{"num_attention_heads": 3, "norm_place": "pre", "bias": "none", "init_std_down": 0.0, "warmup_steps": 261, "schedule": "wsd", "train_tokens": 156000000}
Each number is 200 + 40 x the weight over its row's rms, rounded and kept within 0 to 999. Layers, rows and columns count from 0. The size before them is the row's rms in percent of the matrix's.

# up: layer 3 MLP up, 1152x192, rms 0.0887, rows 1142-1151, columns 0-191
# down: layer 3 MLP down (transposed), 1152x192, rms 0.0806, rows 1142-1151, columns 0-191
up1142,102,303,128,216,154,227,252,122,242,259,154,161,209,125,190,239,205,236,168,220,263,153,196,128,169,198,161,132,159,202,119,175,277,202,215,176,231,218,251,196,194,147,253,216,279,236,184,123,265,256,198,213,157,202,167,162,266,190,171,246,296,197,220,221,220,181,182,186,172,288,143,233,178,162,162,207,224,216,175,219,207,77,234,193,206,197,208,139,243,224,211,213,226,221,216,192,163,123,217,217,251,176,168,212,217,220,207,214,237,209,208,185,213,170,218,164,207,235,203,147,203,229,151,261,178,191,171,249,182,177,213,170,215,136,152,159,180,251,190,213,209,177,119,181,224,187,234,221,162,279,162,231,97,223,213,199,227,133,228,222,185,226,190,168,240,178,266,177,191,187,221,239,179,190,174,189,248,290,155,201,211,166,204,199,225,254,184,173,221,293,127,208,191
down1142,094,228,206,204,183,204,175,159,177,283,144,267,180,167,186,217,255,211,193,208,250,195,171,167,258,249,258,206,138,192,208,167,225,229,200,169,223,163,223,216,269,183,185,158,166,174,226,278,244,129,223,97,187,250,143,168,223,185,209,143,169,247,140,173,159,284,257,164,154,147,236,175,222,223,220,134,117,215,197,219,200,195,139,181,189,183,171,216,237,202,217,284,191,258,199,181,132,176,225,210,219,242,233,223,146,175,202,231,226,183,207,243,268,189,252,127,161,248,225,249,288,212,148,208,235,235,228,201,178,166,189,147,129,187,216,168,142,169,256,103,232,196,231,230,192,140,176,164,149,154,189,174,173,229,279,177,153,247,195,222,246,157,232,186,186,207,202,221,193,150,281,200,265,208,126,192,217,228,200,223,163,195,175,292,233,208,263,144,212,176,176,254,234
up1143,097,239,255,182,175,178,255,194,191,129,302,166,206,168,230,262,201,225,179,153,216,157,171,166,240,197,156,142,185,118,170,177,231,116,225,169,131,231,173,154,276,190,192,187,245,158,232,157,163,136,192,146,187,194,105,172,200,205,222,304,214,178,190,217,181,272,211,226,225,216,274,236,186,188,230,168,198,211,163,195,186,220,213,197,82,212,180,165,208,246,189,210,210,202,234,236,248,203,189,208,303,205,236,175,118,198,161,69,192,134,254,210,192,259,196,211,229,171,232,212,203,232,179,245,203,223,228,221,200,264,259,174,216,165,227,198,244,176,209,233,165,245,213,124,171,178,137,223,224,161,220,298,144,159,177,263,193,232,169,235,238,219,187,176,223,278,189,195,211,182,240,168,205,141,206,152,203,199,184,185,227,143,216,143,219,199,202,173,275,247,196,200,148
down1143,100,141,226,232,246,186,211,213,222,174,210,232,131,233,221,179,206,173,293,222,201,196,143,238,219,188,253,226,217,183,160,257,194,153,146,289,206,160,184,266,185,245,164,139,162,212,224,187,223,277,227,235,209,208,214,245,208,180,200,149,155,187,122,196,235,137,185,242,183,223,222,172,202,164,175,157,165,261,249,182,223,193,201,156,227,215,151,174,154,191,144,193,152,161,249,230,225,220,196,230,175,255,192,180,167,261,166,224,198,236,207,127,283,212,165,227,185,155,139,330,177,176,172,179,172,201,246,187,170,180,210,247,203,293,159,176,190,261,225,167,245,226,162,142,80,271,236,209,143,226,195,214,194,179,204,177,200,202,236,239,197,205,173,295,207,164,262,175,164,208,146,199,172,246,239,159,213,178,275,182,154,130,209,108,252,221,189,207,227,140,283,189,197
up1144,106,145,205,184,194,196,220,222,312,151,279,162,214,178,240,196,225,167,159,234,206,146,130,164,139,208,210,204,199,214,237,237,145,186,138,226,253,197,181,228,233,152,206,172,237,294,222,224,234,192,237,209,248,160,222,149,224,221,165,281,244,140,154,240,258,162,159,159,119,218,110,226,128,177,208,207,173,225,279,197,184,129,219,210,163,216,180,195,294,202,198,211,191,167,160,267,227,228,177,271,278,135,108,236,176,147,190,139,154,194,173,222,230,134,262,241,174,178,173,279,201,226,192,201,208,203,216,216,203,183,247,181,232,215,223,169,255,152,226,268,282,172,137,254,166,220,226,216,164,233,256,220,165,203,147,221,209,210,215,145,150,238,193,211,230,272,223,230,197,162,179,220,182,201,201,187,188,180,218,171,256,123,161,145,237,182,172,189,227,211,155,169,207
down1144,099,203,151,254,259,206,297,255,274,93,228,208,142,194,181,215,170,156,219,211,174,142,209,267,196,197,167,209,284,186,173,196,157,280,178,177,153,188,202,231,241,221,168,196,123,153,137,172,197,195,163,216,217,217,146,176,179,241,160,186,229,233,256,250,227,259,207,199,227,246,232,222,232,180,181,169,169,175,215,235,191,214,143,185,152,160,240,203,231,231,210,33,186,172,239,113,227,256,143,204,172,199,210,227,230,236,249,162,186,263,186,184,86,173,241,186,229,253,272,223,217,249,212,189,210,209,212,232,151,216,202,103,198,266,230,238,161,165,204,171,182,230,141,164,190,212,176,205,187,260,196,227,168,229,196,179,166,263,172,217,169,184,189,285,175,229,234,207,224,223,198,258,196,212,161,199,189,218,250,231,261,158,100,167,220,172,192,194,168,151,202,215,198
up1145,081,202,238,230,207,187,233,195,205,147,206,237,199,232,278,171,242,180,192,200,205,197,215,196,140,211,168,160,196,208,114,239,185,213,160,210,152,222,227,206,252,99,188,195,211,156,223,119,206,195,205,154,179,205,124,148,258,127,138,281,221,162,179,161,249,229,188,256,164,251,147,197,253,204,181,207,190,195,196,164,191,154,191,264,153,196,144,180,247,254,131,260,175,153,170,152,228,160,135,261,244,152,192,245,264,214,189,212,273,241,169,203,269,111,122,213,126,175,202,274,134,195,166,161,195,135,192,226,215,224,184,177,166,173,203,177,212,168,243,278,284,156,205,206,169,230,224,241,201,287,185,205,137,258,198,204,201,232,237,227,213,221,179,197,214,233,278,202,157,128,198,199,178,219,241,201,236,176,186,186,270,183,216,142,228,123,192,234,275,215,191,227,244
down1145,102,210,172,182,208,229,187,248,248,179,211,186,125,198,284,192,182,205,235,239,195,210,218,259,166,196,223,117,87,183,161,238,147,164,103,154,215,184,219,200,233,206,186,171,180,222,337,155,215,183,257,219,163,190,209,190,226,84,198,247,239,185,154,206,222,229,213,207,157,243,114,253,194,186,213,225,142,226,175,160,206,188,238,223,153,206,212,121,139,197,168,330,216,150,212,186,212,211,186,210,245,172,157,198,189,251,151,201,234,205,215,105,317,179,212,116,211,245,217,220,241,168,246,165,187,195,151,239,256,209,224,216,181,112,237,201,191,167,250,226,195,209,165,184,174,265,214,177,188,234,166,192,181,232,147,205,250,215,240,214,207,216,203,170,198,230,189,181,152,178,274,233,253,236,204,137,205,220,182,153,206,161,186,156,209,186,191,183,289,253,183,187,183
up1146,098,209,243,174,257,185,248,154,200,199,164,178,187,164,194,144,291,216,154,225,248,194,214,261,193,150,190,166,196,143,174,181,217,207,220,130,229,151,244,199,252,209,243,217,248,111,217,232,213,322,194,184,196,174,249,236,177,158,176,211,246,146,198,189,208,188,195,235,155,253,164,173,178,179,176,171,233,329,168,193,199,149,223,163,174,256,169,135,244,173,199,245,208,200,148,190,222,155,148,228,198,284,199,130,298,258,205,219,269,221,230,246,212,165,172,249,156,229,279,206,290,168,190,156,193,213,245,211,223,203,269,154,190,150,162,207,225,169,252,311,171,147,190,170,248,178,217,170,132,208,159,172,218,241,214,146,214,190,188,161,254,224,177,223,178,174,137,175,166,218,217,213,242,218,201,194,257,267,150,161,242,190,179,180,190,202,238,143,185,240,194,149,144
down1146,077,250,164,177,207,218,139,116,261,179,190,252,237,167,128,230,128,216,191,168,188,215,236,177,205,166,155,223,234,227,176,228,192,227,166,211,167,189,232,214,163,126,180,247,208,228,238,164,248,136,169,294,189,241,301,199,175,169,167,253,210,260,257,136,245,155,238,261,143,249,169,187,232,155,207,176,186,237,215,151,216,190,209,236,198,215,171,237,198,142,222,194,205,226,210,194,140,307,184,157,262,232,254,158,272,201,193,220,191,244,194,121,261,217,208,149,222,217,177,213,169,208,258,252,160,178,126,167,136,193,158,195,192,143,160,168,264,203,194,203,184,197,187,189,284,153,191,168,186,185,218,214,240,186,274,186,257,227,216,251,199,201,174,235,196,154,256,213,194,139,246,160,137,151,172,192,253,222,140,225,133,188,170,222,169,182,214,292,125,217,160,127,229
up1147,099,270,193,190,211,200,151,179,224,230,219,214,147,237,234,214,208,158,183,208,201,211,175,117,132,184,226,185,113,167,164,193,244,148,158,201,226,197,216,176,152,158,208,259,232,136,261,214,248,172,127,184,180,219,158,218,208,192,180,150,208,156,147,237,188,203,160,225,189,260,170,138,165,151,212,242,144,255,252,266,157,170,180,223,217,158,188,179,207,224,242,260,195,192,179,238,220,182,168,219,228,174,206,183,155,182,307,74,151,216,261,192,177,217,144,182,184,149,181,155,216,217,172,243,177,232,195,218,161,226,198,195,359,219,198,200,255,188,208,183,185,198,177,186,188,142,176,258,216,193,154,241,226,246,257,219,252,167,126,221,217,264,187,211,174,253,184,236,158,156,202,169,104,219,211,214,274,177,142,157,176,190,237,251,331,219,194,212,213,220,217,247,173
down1147,109,196,213,253,183,186,162,144,204,236,225,280,259,223,172,130,169,135,261,107,90,134,282,164,200,199,172,216,172,219,169,254,162,227,237,220,207,235,265,204,194,252,201,225,192,213,147,197,239,195,135,211,268,256,291,217,270,209,206,190,233,177,250,241,199,171,200,177,170,233,258,203,260,146,184,202,238,181,202,179,181,176,229,214,310,197,198,214,229,218,204,205,282,188,143,103,197,201,242,172,167,131,215,201,214,180,181,191,218,165,132,213,217,152,213,252,201,255,255,259,154,183,230,216,196,231,208,167,192,133,137,118,172,181,226,143,189,229,141,189,214,204,241,257,211,220,179,121,158,203,247,184,181,195,180,186,192,131,184,185,176,180,195,161,226,163,209,191,200,285,163,280,224,246,243,169,159,212,221,199,207,136,180,175,144,176,201,242,241,143,275,194,203
up1148,110,186,194,150,283,215,197,275,234,184,288,202,147,131,289,200,192,222,156,197,295,166,206,240,213,147,192,156,196,172,161,197,138,200,174,221,187,176,199,207,211,128,184,175,179,209,199,225,182,171,201,173,198,170,177,228,158,225,176,232,226,116,195,267,207,187,150,178,191,253,213,257,250,202,221,224,178,162,191,238,106,163,169,201,75,223,172,178,278,158,228,224,152,105,197,221,276,160,176,205,189,230,191,191,270,150,241,178,186,198,235,184,198,179,281,183,196,172,255,193,273,214,155,182,213,231,235,187,204,218,215,192,274,217,224,205,314,186,325,247,231,175,208,170,209,219,165,194,188,173,264,200,188,247,207,202,213,209,142,146,152,250,192,213,159,159,172,198,164,179,226,193,287,145,187,200,241,156,247,175,192,202,226,182,255,279,205,214,201,167,179,204,281
down1148,091,182,206,313,183,253,268,169,191,202,148,236,206,257,187,204,235,198,218,200,177,209,162,178,226,292,153,166,171,226,260,178,220,262,176,288,247,160,201,230,219,180,234,217,153,178,207,202,196,156,229,184,205,263,257,185,187,230,241,192,183,197,193,194,138,162,208,193,176,190,184,110,248,279,187,272,215,104,196,228,121,78,233,139,190,199,259,149,199,160,242,248,189,188,208,157,175,235,152,166,124,174,161,183,165,229,184,240,191,220,166,116,223,228,268,199,195,126,199,222,149,212,165,171,257,170,217,139,217,201,168,173,203,245,166,261,168,164,232,214,195,235,212,168,222,214,192,210,177,225,161,253,200,174,249,169,249,199,194,136,207,188,262,173,268,207,108,189,252,281,206,155,157,244,181,216,270,126,236,170,215,211,193,164,190,140,241,248,235,194,197,221,177
up1149,093,134,244,182,210,196,264,260,269,200,227,208,206,151,227,154,334,158,150,235,219,267,218,278,207,242,220,194,217,158,219,128,154,278,184,108,179,179,134,156,238,181,220,181,178,137,178,172,214,187,149,218,160,196,250,204,137,180,193,179,139,119,157,183,235,246,185,225,142,146,177,206,147,230,200,269,214,183,227,280,224,239,155,251,125,217,223,180,219,218,201,254,219,221,266,238,241,256,131,220,146,225,228,197,218,214,170,243,118,247,140,139,202,196,194,230,111,198,253,277,277,309,200,226,169,211,257,192,186,202,200,216,148,174,242,249,200,208,199,201,183,208,152,189,179,161,192,174,199,201,200,225,241,251,226,180,227,159,199,154,167,213,193,190,185,249,124,213,208,250,172,229,160,181,202,182,231,200,158,245,217,147,174,170,197,209,168,186,168,158,227,217,202
down1149,093,149,212,195,199,234,137,215,152,159,241,242,175,251,196,204,137,253,142,170,190,158,267,259,244,175,117,251,216,179,133,205,164,245,226,231,194,177,191,227,167,242,191,232,232,239,186,179,193,226,245,120,201,200,134,172,239,279,151,238,266,155,195,270,187,181,171,246,146,234,205,204,279,228,264,151,193,244,141,201,194,167,159,158,147,169,188,196,264,210,179,181,214,122,158,160,192,184,245,218,267,163,183,198,194,179,238,171,212,206,206,204,169,181,297,207,246,237,214,149,157,180,183,147,202,167,136,231,188,142,201,191,239,210,211,186,240,183,194,148,279,202,193,220,252,183,231,149,198,169,195,168,213,214,274,264,209,265,200,156,160,214,259,140,241,244,215,187,123,168,210,178,192,291,261,128,99,191,272,148,196,237,168,141,184,191,196,185,220,252,229,239,185
up1150,094,213,218,205,186,182,236,150,218,193,261,176,138,225,231,184,220,221,206,183,209,168,250,244,198,240,97,166,191,150,125,201,254,231,181,195,137,218,215,166,260,183,207,230,178,181,181,159,219,193,123,166,175,217,167,153,209,105,281,226,230,199,220,117,212,221,110,291,273,204,222,208,182,140,238,237,268,236,197,194,194,207,166,192,185,214,145,221,204,242,163,219,198,189,121,222,216,157,215,242,222,240,221,286,233,283,218,29,172,131,179,193,251,169,144,188,182,169,223,192,163,272,140,151,175,129,260,224,199,172,247,183,138,195,200,158,226,230,241,213,184,211,225,170,192,245,163,185,216,191,175,217,149,244,203,227,200,223,188,229,200,196,201,225,225,225,188,228,204,235,207,183,153,160,191,193,287,225,211,186,255,136,234,151,200,224,107,194,274,192,197,231,167
down1150,094,231,231,260,122,203,225,148,217,201,177,126,194,151,256,204,185,209,248,154,152,197,159,158,233,219,253,186,155,197,210,200,135,189,219,220,241,164,240,148,150,242,236,207,254,222,154,206,165,211,243,199,230,139,246,177,267,250,203,156,175,190,287,247,212,155,234,147,247,208,214,156,219,162,274,125,199,180,189,243,126,201,196,223,211,174,186,214,238,256,208,231,272,180,232,205,187,190,240,182,131,188,140,175,183,119,192,195,220,272,141,218,252,251,224,261,124,218,198,210,207,123,215,194,206,286,193,135,226,244,177,269,159,225,191,170,156,232,137,186,236,246,175,248,120,194,195,179,151,193,227,167,264,233,254,213,239,133,209,167,180,198,157,209,161,270,166,179,264,200,240,216,140,159,204,162,265,277,255,253,184,145,189,163,192,233,223,164,208,219,231,154,238
up1151,101,233,205,201,286,158,235,172,213,169,251,226,228,151,257,190,260,253,195,225,255,203,137,177,160,194,146,228,103,199,204,175,253,238,142,200,201,173,237,177,243,189,190,181,227,253,209,219,184,232,180,175,224,194,166,153,212,190,151,203,229,127,191,205,261,156,197,273,172,209,179,174,129,216,157,229,239,217,187,213,240,198,226,208,230,205,222,194,248,244,222,248,286,107,221,237,275,168,191,208,243,91,159,230,163,145,206,96,208,200,159,227,217,203,229,193,145,253,136,203,248,175,220,181,143,291,150,189,233,201,203,82,277,147,169,161,170,243,212,265,173,237,178,196,113,200,212,194,162,230,185,241,188,189,220,232,237,125,261,174,226,227,235,162,261,192,138,245,213,136,180,187,171,226,169,180,194,201,134,206,247,168,167,162,240,235,219,246,207,230,178,178,188
down1151,094,247,230,253,218,174,243,191,192,203,206,193,149,216,147,206,226,267,107,243,224,180,162,143,207,143,237,237,114,206,194,182,199,174,240,154,219,224,202,158,172,194,283,266,213,193,170,178,229,234,172,224,143,211,245,211,253,196,273,188,224,179,174,300,220,207,176,230,220,228,96,143,201,118,174,196,181,193,235,180,182,203,207,126,165,166,243,216,201,268,277,239,209,303,201,204,277,198,175,223,165,180,214,247,159,187,151,176,211,168,217,140,195,198,174,195,275,151,228,197,283,195,212,180,183,182,224,204,158,201,194,190,142,182,63,196,233,281,189,208,191,185,165,116,274,160,165,211,184,191,232,232,206,229,155,161,180,193,223,161,182,204,172,157,146,140,226,167,293,158,216,202,144,169,137,203,228,201,268,189,244,239,208,218,246,188,247,217,159,201,189,266,200